Weights of a small GPT-style language model, trained from scratch on English Wikipedia.
Size: width 192, 3 heads of 64, vocabulary 8192, 6.69M parameters.
Each number is 500 + 50 x the weight over the matrix's rms, rounded and kept within 0 to 999. Layers, rows and columns count from 0. Numbers have three digits each.

# layer 3 attention output (transposed), 192x192, rms 0.109, rows 77-127, columns 96-127
483440550458533451578384495411457547495525423494555489434557527439438447457478445504450553548569
540448494526477522411445555513492595541486545479495497603492533471469418545495612492516539559500
568535479480480509461469409502515503554458493530555539489462526496494545588516457592535458501445
580544556523499456451444521529455528448528500432543526509509496525484441450533470557465536465535
517474531537529448520450542517531511551494515461504490532508517447486569526468487499505501486510
504518513528529480388446511518482512488498529488486544502581560511555488532566378545474571444481
450532490519544488499541524497546416550535455516561560452466493479481489498495480505541526485360
465555501517541491486559486539502542552526444520411512477503528534526479396556454522543475411546
458498465506457539523485443476457517535561439476624507469485500478560403459610535481525492468515
460523520480575426473512436464543517537505466472570450546535432441471506502489386488511428487529
481586612506541483543422470535503390470543501565486453574523570522593498436450440534504462456491
522478521420430503573527533518460513461558613505452456508538439442501525532501480549515505519498
497517528479524498474551441566457488500529521554598547563457524593464499556433485548457431480527
541505507519559552532448571462489503489527589413526493464508427463533504487520499476480473471460
469487580488564406569521441555510519556469436445488523510454513469480380523501487571442457550504
520405480464501553560553540478392471434531465566536491493495486550383494449492373525512582477499
444430523439432556561488468469447482561457455471500547496515510514490514540516553583500459484551
503445530425520502537466529565452479456425483540523495622615428479478504529526540476475454453471
558523586511605512536573466537499535454500476449519503527441473540541519577466562441567460462550
476516503491426457560518503471489484481531527505461482521484606414489442547524545445468512480565
483512520536525465624498508459509465539496494591490521530480501388547503561572458511503503537554
559615490625572505443465503547574446523512481446451466454574480458458464519562478471454422458467
426519524517497453480503482496545484544474436414549524509460499478393496599485430496523484532531
499496421531505533463501591557515449482562579563434494584463506533591462459510475479545416486492
530533495542539544465504519573490413540518509512517442535472455467531526496539513492476449419507
512553449497476516447561438489503468370549550498532534399599522547551520446445489524492456505534
514520493458479543500461459534607553523504454447504494560544539502520560517500552489524504389604
579512462507459431494510574477524560514396484485499538507549563490493443399535534515541488562594
439477451466513510484487498512455493464522472462554505479536367569488577488511441511571430534462
510469499516565501468528527511557490410516524587511514439492479458478485550526505425592497525436
491524518514496440507458498519459438495473487477470472467501564442496620508604517533493528482511
456487495505423501506504522536494495451479518555374499367563500594498468509418470422485500549515
518522450501517463541453437518519502567499468496496513500552535577473416511504547519520442558521
435546564538503474492517440529446352522464558533548449499486492545635510515524512538456477478510
488474510556437436546417448530570507482524516507478551501548588428466521511495517465561471475491
420547480480516527569474501443519408568497388494467490521475475451525476538518462416519474347539
521559559482530477461512495504516565493458529496512507517475501506481538455468485486632467499551
529416516475532555489469523455460464483496563499513476436532449501522536480474456556502632497566
537428414400527397474460425468484446600435632454503513502548442521550504488486450534513521465473
498542460505528506518542441461477520577458530556554471477475513547422492545621484580620563514600
487506511445470537499496420421549603419400492436493531522513430483492485527479578440446513453478
486475523543494517495493561566469589553509506435415568476493530558524483502589423426439549562542
604515468451497497542571522503506485508397445526523487498499546476503587505494623470525490484444
481526545553472470626491588475559467560421589496449553391444554506534599390501567483410564480530
431561407499521448498454615471516576514539488518512476526443389558521450496530508494569493467533
445520498476507542479496503574435504501494591444521532488565548545514517483515528471532547454438
532473501499437489499500435517541370517577488409596486545432605500479526470518419585544565563502
501428617443504482464465541464547476594507523481496503471421511571532535585588517542479485480528
384547533503512519521515474473507521508498545576546518537534445549541495535390538443422535479513
577518482523547483500481501484547602552513476504485432506453556507495469533496452468489431431505
420413488567498438521442356563489406441447481526399452401578483546474522466551465532424515487534
# layer 3 attention value, 192x192, rms 0.129, rows 78-127, columns 96-127
501551525501540492521491469569478555435523569454531480450548516461511454468508425528532534488402
423472519560407465549520581482498475476433483511439550494495534473524569455460494443520520496549
507461472515441568483515385450527569465438543602464519537504495520475522507493423515527514490450
400490451482470504483512451451473558492544459475495447504508480533588431546498516553530470522528
430541487551383511578505493495482583484495475468512501387503436501522503523465534513572521442524
472489457512451500516468516511495497454560485530497469539533452532485571606508515494486490493524
533504475461495479579444540433478416520475473437533537553463507511476475529494504524415468597615
484527514592494523481526494550517463527450506521462514500431594527490536515440421502517522506515
505500577519518535504543522511415518439477502506492479580479489464448475556436503594389523543565
463426465519592556487562542582492509650468462487560557451506468455486428490600539540506502461465
463560465516546485427480419530478473466543485512551535554523551452423504513472440501481537499527
565517472511475542610505469509476512528519532562417568486457469456479546458494501521483457478544
501482520501517520516514456533498449496468525569450467585504621426456529408471510551538544482394
387433445509466513497487556508501483562520476487484539570349470544526508511368510561471483531554
513535507523503462496434535536560486555481477516398538499479570465537498449552482458555535498525
434518437490458451574507523441519492529527524538521444452504403476487487562529522411546591561514
512446452573507476425535509523531544492479489459493476455498456514510524487441482525562571468448
484519569439490417502569530535455513466453565552507586435516415468502589428516520512510546509360
454463565466536519401486470554470504501496550484541448606488400605434528445419495544461450497433
459491540503477399407494570562546493535505433419501439545435496501514494446448462563525513462490
449453427462467525505535438462468482436527577520489515583421477504415455506445492498479502497578
588451526455547497508553507485558537488457426452478532467549470473551454489462614476501552487442
500507572496588558514608515538493519485475500546512472515528497391430546552503498518488566488421
545428579489511508500572497522464539460508485520455549530533493402471478460559495450482498521468
494434481510511514535442472523532528563594515476517458522519527517521567472534506468537528429524
544464486474547468479467499479565499361482527551550454486504601444500490425503548481535498421514
490499464509546620491447424563471477513641461484498550441507541462533462607496444521543502499477
458552457491419442478491456512509412593464559580571569508487589479474484584543436361506548455486
417549415542412420480458456539477479530513461509487511584449506489513538495487466508496468429524
474490519496478504512486513512525539542439515507572546438423502521584436485559492498526515456455
456559466450458548517443513546541455598503487436599513456437518529549506602579506527466490559476
489430497508432541600515567514555486463547554536530498456485571492536539485533471504447593478436
485338458533536601495472586568540492545518482458517565465467478462471528451503520491495522515386
550560548437491595467560461422397497502499542526506457548399476548570466538519553407459535457597
590438529489467471446425459616559497485477448418466423516501511552429572467496470473494479498535
537492412476466563508471401456469523493516518515483511559533411504488406556472469518475458519550
525524507464482473466441541513572604465534430438509574604429504514505537439562450490506539538482
519474511519442529528560452476484481519602477573482499437525477613424440463500455508545547498522
518497501447451490453510540489480461455484556517518512522477500457498451509397429466454480517415
523549453503487528534532507497453492490574513607496508587470571536472441516456513453490522520480
515577449537546500524466457471543456469511507487547475509497453463525443456478572542545508509477
376508569434458375442534415470575474599527510406521526446549497560544486459530491502482516532567
454459525507510517605576456509447533577538521453452516613498497404460516525566475627521457506618
489489549519438456524446452428457520525533560512446544549530456572544489405403435542473526516527
562497520536621516429556626578496495416467466590462482557549431476493446449411500499464537478435
479525540521512568513515488449440504517478530545564437484520525459504481481495483433513455446541
456469451502453510531486561513524529433535468536553481545533481448541535479479432491425587583511
581527526511566493587573558544543457504525521538496509428517516398457540454499510525456414469534
478456462489508431545605554444473476465484574548551571495525478475522534509520502493467454492519
520430402477555598495420471441557530408568449485555502566484455497540460493493495458583536485408
# layer 3 attention query, 192x192, rms 0.139, rows 128-173, columns 96-127
577432476579446436464584462458504470454457558482521513480487514393595518404584556450491464518581
538463516481462500496571509488468509447515534487475507471493515456536549432511468476494476544508
452549546500529481534519530477522571411476500493545427450492495547465474503426473492456537510451
496430509543473494454568458490483511444473502460539532492520472414498526485536489528550495558527
545514472498500449437547400577460360532580481484506526530577463501461456380562496574493466466513
515506524490514629479374565416556559477535539661510577507473527483474427451455530534520557444441
529539457605439427509536478468511488453461477481523520454617540408535506493591505438468503566537
511440531499534560479445505485488463627577539452496496535457358456541477503561468408534415532517
578464478539467455514552441499473493466469501467460499523535447472514542493537543469510417450614
464485536445569551515515478541442573443515494526459481489481507519464465488467496530485462423452
509525508575490511558484572508441468577530520606487518486528503505430384466476494583507487409501
483548483520494518450595544575566492521466523441562498568439548527510475512380529572464557616443
437516501496541481537538464457515544487506486495448481496504475556477456527404459484481493493469
511510547525542515447488485526531500602541513532524481548473559553543540544429548509472530477452
489518481541482486505514544501596514507544441505506568468599588530485460523437407534527487544498
511482574454491530522517575496478443474562544533474492515499515504527512417528544564534532531527
522492545504468518516467528497374473535516460566521422429504517532479486554476496578527495512482
504445525506429540502504544498447548563431629535544488478516465423391470424466507583535544528457
390423462521585502506442561468413586479508417476501496428534464529521460441558507484483511603450
554464466607461466471518450532512442505411560453432468509588478497501453485508421567460461483569
574496458565479419448475487483524496521454456477456530549548520536479519482536542565563452519482
564514485577474472459425438533557451454429509501477517558511519503566534532565550471439528526511
514560533542409458488495487603548459432485470544523510476494552490555513542590514465506542481440
570518516529498527522492513537584421532513496426522514528438509511484521535552480463503445504496
487565539489533509468553488530507489527460448496476469553400552587490515566468553485491486452513
522446537498511492527517503393451576534561431504478458558411429497496437373467518464517472435482
447574457491454459533508484557487508445545470553468575426504447495558491547506558454541523473518
446540481521460476519455615527540416611502435464518515539439569544463482527581472454570505592485
516530502559526554441474446506520495555489522448520542563549546517528560543503475434549487453536
408535508532440513394589467593572479521511515433497595541479598452487472648466442541453539578446
511541533448511477535485347570453488566452557535552472520518470475543534574574474395458499447514
541601553557599522594571430470495542531442455473505553517523461529473484469472388505494536475547
509551514543550508435384522506506462478456506476408522545482522506538552591632510515504496440529
557489462530502416497463476515544475500471546537496529475501406516471480519527584458489510478448
512520434511443470424539475482517495480543505470502465522543505497596527468423497437560492510501
542502470556493523515504394486535483532472556513531488508545487421509511488572442508520487473559
549505500453538475364449593486485463504501461436423505499527517549489550470465558489514457456479
573422426546513554501500451389500519474486476414467519591538537499522438463434449456440416481555
545425483543565497511392508487559424421536408447477521527494528561499459465511574557424465494480
521514417515479478489547487550544421548488448426466498508573539503516599570529493514434482524481
455476533523598441547438524456450471428437503497426529548539539524469492412448435542454502557467
412463595427598544489426552408523454431550504473477561526483559504534527510556374514514582536471
466508494461520461547479464607522536491365534543425564551449525472536502564588523475485601545586
467486448555417494496531517546500461506480545564460574471534509514456475470473487556547516536526
507558392542514487471415536509487470429506446478514530578551538498459487594517489403495440494478
452483414614520480489566480383550553478514466495518542492519464593438463482481434383576519478421
# layer 3 attention key, 192x192, rms 0.127, rows 128-172, columns 96-127
548476474389513459527497509504457544517585579515545478564432505537567492459526469493498478490504
473462438525517492408519518556510539490515538550554457491483481487540513438521481509475470548496
476506465425533518538505541530512502515537479537427510474479484551487464585419517521489463535485
657540560489522499480533405447511544505566559476552482550463457557491461542566549463410509515410
479593530498528516409536477552591414494454469481455360587442454532529395570578439432484464450502
504496456474526456455518499551380505495478542534505491529513459466454500542497508604513489547544
485433448448537532444508490508451537480562535518529468512502562447568478381507433506491454465463
491508407575500488421474523588530522424560486524501516521527567474595550514554428535514522513568
496470417585529502397490492520498534477510444525460466542508475548584520484560450428540513458504
453573578489427489541503501475521507527450458528453524444526517581424444605550482506460546490588
437462458540510435533369443523455527485514468456413488457509533553527518520501487665548441464531
528550411455441549580484520563458495499464427550452413537482491614430461637459514544448509522498
520571576483443544512451459586510483450534422437532553481587506610390466578491474579490551513504
554508528448487549574465513411478510452394495495494468508475492455489530439491637507479484552465
503608497485483436539470524534443492454472476468485522371505487528513517502423526512489543432479
454448465503572465454497574497484466484457511455557566484596528500490496564532498523411417524525
530523523450474453573458539433506411457534516483419527496543521579397475446397502512517426507397
480514521457576496478464477526546492568500561506586462594504545450444502551469527547412474575475
416460492545462496526535513495526506582489556530563432559523585441503499503509502562558531516565
488447443525556520476431451592526556458474479483524462495617477544586534504511389516535457534575
474533502526560502473477543359507494548553474478413442534529478555407495468472509495518504505439
497501450537508506422493487603560494537512473473514534477514425473443524429491515435506540543567
490488529529503522518558532511523576485520528455559522556541536461544593407436476505473549493584
509471488512567513480490554490544539515534485476452493503485509438529535387453455398544535497503
499567566487540462547469518475485556516504468516453497433490478489539529507486516526516540463524
430492532515546484463505451522485485571537565509514383490508505426473505533557505586539485520519
500517530497547505504519557499534501429479457468456470466457518505429487547534532465497557438481
461580464531446485557530567511601534414545507548526510422504459486569531424417402548623536498537
549501506530542495510429530472522516408431448489460502487590463440565503477558511537517472490484
541530515452353488522475477529449451381517436546487532456504534464569505425497467532469502511452
474516512575544492546522468524593508441499537517474540500450529454574478501557506518458565515599
511448462375504573454441477563510503380479440484506459476524427534452487577541535557437488465554
511460524507463493472546455465439560496537491437472557442566516546594541452497485596537471525519
513411538518541551503493504523522490522556470453449472565537550434515446510548521530492516476520
539473465602515547423503563534545565520427499535454484487519514469527488485564461440514452569528
541471465534488494488505490505465484516538512470505535526529522517525462506542507571467489503490
446535502530468436482509536416588548526398496507456560506518440465517537475547465399559461550412
474481402485503519477390483490477502532493504503475460548555485542545463564583500525619480542561
484534531505480422434542536483506530538536479485477563466534475526495499483502432458516451464512
492435500566506480452431475542527476510442493539544526466409544433509490534587452454485490477567
507432484518466593528539439433518524547582468467460546529537479530574599523505544461430470491483
599460509456492502569593541435401474499539563455541547432516488529431584516544505587570518487470
563496514493499546493561493494402484549526583460492508604475548462571502551503519481469643480556
505511574538424484535510521478483529447529472534528559520618564523510477461500591524438470404426
514575455525550563530548563448604532509532489512394534507521425471470484417407477439504482496550